Weights of a small GPT-style language model, trained from scratch on English Wikipedia.
Architecture: LayerNorm before each block, learned positions, biases, tied embeddings.
Each number is 128 + 24 x the weight over the matrix's rms, rounded and kept within 0 to 255. Layers, rows and columns count from 0.

# layer 7 MLP up, 768x192, rms 0.134, rows 519-535, columns 96-191
[[118 152 141 125 141 162 148 140 142 109 153 179 149 110 151 121 139 101 130  98 106 174 137 125 116 137 138 143 114 118 136 104 103 159 133 179 158 115 145 156 128 145 114 122 149 137 119 129 163 151 111 114 163 120 108 150 140 131  98 109 157  84 135  92 141 158 130 113 126  94 109 104 119 109 147 128 179 125 151 109  96 111 110 136 150  78 162  97 132  52 109 158 126 102 118 108]
 [113 161 156  81 141 137  74 109 146 127 140 159 126 113 141  86 115 140 141 134 122 105 140 125 140 113 140 135 172 142 109 114 120 136  98 163 141 122 166 140 137  81 170 144 133 118 104 147  96 163 132 105 116 122 145 138 129 141 157 146  94 119 138 112  99 148 137 157  92 130 109 128 124 139  96 128 177 104 132 140 143 156 114 120 135 108 105 120 129 108 172 152 102 162 119 149]
 [138 141 136 129 118 169 122 146 111 124 141 134 136 116 125  98 168 126 137 129 109 132  93 145 101 170 137 136 154 103 146 140 139 103 147 112 133 152  99 127 124 124 165  88 120 109 121 140 134 109 131 140 130 134 137  98 101 197 122 124 112 156  94 130 133  94 116 146 156 110 106 121 138 116 130 131 137 120 133 152 127  80 123 156 111 108 124 114 142 129 152 154 115 122  91 116]
 [130  70 138  99  85 149 154 122 141 139 180 134 152 109 135 147 132 159 101 153 142 130  93 141 124 177 107 166 142 110 140 180 106 162 126 125 115 109 110 132 113 138  99 100 133 191 122 113 112  94 101 129  99 167 140 148 148 144 123 122 102 130 125 114 155 138 118 143 122 132 118 127  86 129 128 145 119 125 154  99 119 118  88 117  91 100 135 125 119 109 144 113 123 185  85 137]
 [139 135 129 149 196  98 115 125 164 149 122 155 149 119 100 126 145 103 142 143 116 132 142 161 116 128 120 132 193 121 100 164 123 107 107 116 146 105 108 107 105 148 127 167  80 101 138 109 116 157 129 126 104  94 136 104 135 118 134 146 119  90 105  85 105 104 129 130  92 113 143  69 156 133 114 111 128 141 108 115  81 129 150 111 138 148 174 144 133 110 113 188 140 120 131 163]
 [109 132 123 134 157 159 135 142  95 115 103 118 127 118 137 107  85 178 132  75 174 125 120  97 103 152 150 137 102 128  88 129 150 130 129 142 129 152  80 163 180 130 111 161 123 129 135 157 140 141 111 146 140  59 120 146 129 133 150 121 142 187 110 155 136 146 132  99 104  91 134 123 138 115  92 156 144 165 183 116 157  98 128 119 146 114 124 123 156 151 150 135 142 130 103 135]
 [146 136 122 110 114  97 115 210 140 151  83 142 114 121 119 117 113  91 117 114 134 135 105 123 149 171 101 102  94 136 114 149 141 119 144  77 119 128 123 185 135 110 124 135 106 154 113  72  92 139 155 120 119 120 126 151 136 144 113  93 154 128 109 140 102 140 112 131 150  87 144 121  84 138 127 102 137 131  82 150 136 174 122 139 133 139 100 100 126 123 115 173 149 113 116 119]
 [125 118 134 107 102 170  77 155 169 127 102 153 211 140 116 104 131 176 117 116 148 145 126 105 111 153 142 132 138 113 174  92  97 119 176 136  64  93 122 133 116 141  81 126 121 123 135  98 143 135 158  77 112 176 114 113 129 162 137  96 141 123 170 133  95 118 106 141 172  98 132 168 135  93 149  90 125 103 140 158 172 140  84 129 133 144 113 156 137 141 127 152 131 108 135  94]
 [141 151 147 152 136 121 109 128 160 116 138 112 157 111 141 146 143 142 124 153 146 116 132 129 118 106 110 119 152 138 120  91 115 118 137 108 129 130 139 114 138 138 137 138 138 152 111 113  76 135 184 127  95 186 152 117 147 156 107 150 125 121 116 113 110  85  88  96 113  90 136 146 157  89 122  85 141 137  86 150 131 120 115  96  97  86 119 150 140 103 143 130 113 141 111 127]
 [125  98 151 125 143 128  87 114 111 155 109 155 103 133  93 117  91 102 112 105 140 129 152 126  97 108 137 152 100  89 155 147 140  96 150 107 116 134  99  81  81 137 147 109 150 111 113 142 100 144 151 155 127 128 109 129 160 117 127 103 127 145 122 119 131 118  99  76 118 147 136 107 133 138 127 143 129 138 103 122 145 150 100 168 127 106 155 141 124 127 153 149  75 157 164 153]
 [111 114 159 124  95 144 157  95 155 107 110 143 136 146 142 112 140 121 101 112 154 104 149 142 145 134  82 122 114 145  80 135 176 130 104 140 171 168 133 140 175 132 140 100 141 129 150 122 131 118 132  67 155 113  80 118 106 171 104 105 172 161 142 107 133  94 115 168 118 193 123 164 148 133  99 149 143 132 118 119 126 139  94 120 136 110 150 149 108 106 116 128 118 107 143 156]
 [117 116 112 138 125 125 114 154 157 186 152 139 125 183 123 142 114 143 126 145 152 133 176 123 142 121 144 111 109 147 117 135 103 104 106 153 113 134  83  98  94 124 140  96  96 193 133  82 105 129 122 107  98 111 132 103 130 146 117 160 160 133 100 133 137  84 142 164 102 130 154  98 134 127 142 124  77 128 128 139 156 100 135 184 146 114  87 172 124 138 118 146 159 154  98 129]
 [174 128 120 133 153 160 122 155 115 146 127 182 141  89 126 145 130  96 103 130 102 155 114 122 117 158 129 104  91 122 146 158  97 152  75  97 106 117 106 146 119 158 164 135 142 174 144 117 121 108  92 137 110 177 116 144 131  97 115 123 141 110 107  79 152 136 122 140 110 126 120 127 161 176 107 120 138 109 150 152 163 121 122 119 111 104 167 186  98  90 139 174 113 122 144 138]
 [126 166 144 122 168 180 121 131  57 114 156 153 176 134 164  61 103 145 113 122 126 115 156 171 115 131  96 116 142 113  99  99 133 108 120 173 146 140 141 112  96 113 121 148 109 135  97 121 106 166 148 128 107 148 123 145 147 157 139 134 151 131 147 108 175 160 163 128 123 123 109 146  84 120 156 120 138  99 116  90 129 144 132 124 108 137 128 146 112 131 123  93 183 139 112 134]
 [118 125 113 154 174 107  67 113  94 116 115 193 130  99 116  99 148 119 196 132 127  89 155  96  90 112 149 114 106 117 127  97 130 142 119 140  98 145  96  87 144 119  95 131 109 164 140 106  96 158 133 125 159 123 125 153 128 143 129 153 126 124 189  98  92 102 154 163 112 129 114 151 114 118 153 134  65 111 115  96 100 150 134 107 133 144 113 128 119 174 164 140 157 186 112 130]
 [148 116 122  81 100 131 137 142  93 145 139 163 170 184  96 104 177 133  95 110 125 109 145 121 115 147 104 104 115 157 142 100  99 146 172 121  98 154 109 156  93 100  85 102 135 104  73 139 154 118  50 136 124 158 137 130 155 101 156 171 124 168  97  86  94 114  80 129 133  81 128 142 116 129  81 205 105 142 123 102  76  99 108 110 144 139 156 127 100 133 116 154 113 154 134 139]
 [ 98 118 160 124 163 120 128 159 168  94 135 169 133 174  88 119 123 160  94 112 145 132 126 160 179 151 152 100  83  98  91 164  94 122  69 101 141 127 117 123  92 119 132 146 150 113 127 118 144  99 120 128 129 108 137 144 153 131 139 138 163 145 128 100 166 125 133  84 164 153  83 119 188  93 119 120 142 135 119 132 133  83 145 169  64 144 122 152 144 149 174 152 142 127 111 126]]
# layer 7 MLP down (transposed), 768x192, rms 0.12, rows 519-534, columns 96-191
[[155 110 109 106 146 117 111  91 136 129 127 104 133 121 132 119  81 104 134 138  88 151 130  96  90  81 129 153 156 132  73 143 128 142 123 141 121 124 130 141 125 143 139 149 143 111 152 149 129 122 134 174 147 138 124 123 124 153 144 112 120 167 133 136 140 111 109 125 163 100 146  97 156 134 137 131  94 112 113 152 122 143 164 181 165 144 131 150 114 133 123 127 147 161 150 138]
 [ 93 122 129 123 135  95 165 122 126 136 130 100 131 148 112 152 162 140  93 139 154 167 108 186 111 162 130 166  90 119 148 171 117 160 146 167  91 128 146 159  99 152 125 115 123 146 158 120 147 140 108 124 133 174  94 117 140 105 113 125 142 129  97 176 160 122 113 134 135 147 115 134 116 149 132 117 143 116 107 104 140 108 113 135 151 165 151 133 158 122 113  80 166 136 101  89]
 [101 131  94 129 141 172  84 107 149 158  91 142 131 135  95 104 103  97 107 123 156 120 144 112 117 111  95  90  92 167 144 125 120  81 135 102 126 130 129 138 123 129 132 144 123 119  66 134 110 114 114 126 126 113 146 131 161  84 140 136 125 114 130 137 132 180 164 127 139 129 135 121 140 139  99 119 108 149  99  86 118 116 153 106 138 120 147 129 134 123 133 150 119 116 141 148]
 [131 125 142 107 142 137 146 116 107 128 149 122 170 103 159 133 174 126  79 114 112 129 164 153 132 100 104 145 181 153 131 123 154 102 101 138 136 100 134  47 183 144 149 146 160  84 111 106 121 118 100 125  99 106  89 153 142  91 149 118 135 140 100 105 129 108 144 150 116  92  66 128 174 170 172 141 111 112 171 150 150 151  90 128 163 160 176 134 123 128 140 147  87 103 140 150]
 [145  97 121 140 167  85 112  83 145 150 118 108 155 127 107 106 163 105 133 162 120 122 148  88 144 128  93 130 155  89  96  87 136 146 139 146 109 119  75 125 142 121 165 170 119 143  94 121 105 148 142 122 146 107 103 141  86  75 129 146 116 107 135 148 152 124 120 158 137 156 115  88 152 165 133 139 116 140 110 119 134 159 147 128 140 144 150 118 152 119 132 103  94 114 110 155]
 [146 139 101 172 124 145 111 100 149 148 133 113 198 103 153 149 180 116 148 101 142 147  86 120 102 168 136 114 102  91 127 127 147 127 147 129 128  90 124 105 114 135 161 121 147 137 124 126 153 160 128 168 143 112 115 136 158 115 155  95  84 122 153 164 137 163 154 120  92 141 125 111 145 121 118 138 100 130 147 101 122 104 135 133 114 144 104 142 160 122 155 135 107 107 104  98]
 [ 95 160 141  94 123 114 190 113 108 154 126 118  91 146 114 124 138 104 141 106 115 113 175  86 141 127 133 132 123 117 118 149 131 152 106 168 140 145 128 167 138 146 136 134 125 137 162 126 158 121 170 110  51 142 142 118 140 125 154 176 147 152 170 102 112 109 116 158 165 129 105 128 155 138  83 111 114 148 162  97 122 118 117 141 145 139 151 180 155 142 122 115 137 156 138 105]
 [149 113 146 140 117 122 103 148 180 164 158 124 168  95 182 131 115 108 100  94  87 114 121 141 143 109 164 138 151 123 131 151 173 115 120 121  44 136 108 134 153 139 137 122 110  69 126 165 132 112 111 109  91 132 161 136  97 142 150 171  96 125 179 121 131 139  97 103 177  98  94 172 127 107 115  79  56 102  90 126 107 117 137 118 158 129 115 103 146 137 119 109 120 186 101 106]
 [170 118 152 140 125 139 120 162 126 146 125 147 117 156 133 107 115 113 129 159 140  78 130  67 102 114 154 106 119 105 123 149 171 101  87 122 142 121 148 171 159 133 150 111 134 126 139 146 102 108 134 133 112 133 131 102 144 156 133 161 119 116 176 107  88 106 125 122 127 134 101 145 123 118 132 123 126 122 132 128 127 109  95 155 150 147 156 129 163 120 101 136 101 143 102 112]
 [140  86 122 136 106 135 104 118 167 121 126 150 111 119 150 159 103 120 160 106 136 107 159  71 156 134 151  96  71 166 126 147 173 156 126 144 142 158 153 122 138 166 106 114 109 142 135 104 100 149 195 140 123 190  85 116 102 149 120 122 106 142 143 175 128 125 110 120 160  72 118 133 165 143 129 116 114 159 109 140 127  96 148 143 121 119 115 150 157 135 120 105 124 149 155  97]
 [158 100 141 132 163 172 120 139 163 142 143 165 158 123 119 172 111 122 138 126 102 151 189 127 154  76 110 153 145 127 170 139 120 116 131  84  91  84 175 114  94 147 120  81 146 170 155 137 124 111 126 113 150  90 156 135 155 122 106 141  94 146 110 139 118  86 130  65 107 121 195 107 146 134 117 144 161 133 131 153 113  73 125 125 139 126 133 108 148  84 122 126 108 161 102  97]
 [129 138 100 134 153 141 145 128 172 144 146 146 157 150 111 115 132  81 104 138 130 115 165 125 101 162  96 163 121 132 144 136 105 136 141 100 124 166 134  89 118 128 120 123 161 104 125 106  87 118 134 159 138 159 130 126  98 142 145 134  99 174 120 132 129 152 119 140 165 147 119 145 151  91 151 102 122 136  91 134  98 144  86 100 145 129 133 123 159 139 161 140 143 140 120 144]
 [170 152 126 115 111 130 137 108 130 129 151 136 120  97 123 127 108 138 162 139 112 104 101  94 108 136 164 115 107 135 110 135 113 100 123 142 129 144 110 151 116 151 137 125 163 133 138 169 106 104 137 146 108 102 140 122 149 101 164 176 166 117 120 125 140 154 134 129 157 125 121 140 127 153 121 121 161 144 129 125 146 191 122 167 149 166 120 108  98 119  81 175 135 137 170 168]
 [103 127 117 167 119  83 110 123 143 178  83 116 111 100 126 143 125 142  94 151 122 147 127 122 150 146 141 109 158 153 156 164 116 114 109 234 123 153 116 157 146 120  99 146 114 107 120 122 127 161 164  93 123 149 132 132 138 177 109 167 127 123 107 112 134 116 135 130 123 169 173 107 114 120 178  84 113 118  95 116 162 167 174 122  70 116 128 159 195 128  79 126 123 164 115 107]
 [110 137 124 109 125 179 134  97 120 121  85 110  70  98 114 141 133 131 135 151  75 115 107 145 130 103  92 110 141 134 131 162 185 113 104  79 136 145 163 111 142  61 145 167 165 123 145 143 117 142 139 146 106 127  84  83 109 154 114 104  88 148 129 101 155 133 102  80  93  92 170 160 126 147 152 184 160 134 124 119 178 139 195 114 146 170 122 188 120 123 127 129  97 137 135  97]
 [122 140 140  95 137 123 137 109  97 140 113 110 164 128 185 103 120 171 105 103 141 133 165 121  83 108 137 134 115 139 144 152 127 138 109 115 132  91 102 135 197 144 127  99 158 160 110 123 102 157 190 115 198 103  88 188 194 140  52 151  77 134 121 138 116 122 100 132 171 162  78 136 135 140 103  79 144 106 158 149  77 146 132 140 120 131 194 148 142 201 165 143 123 108 149 105]]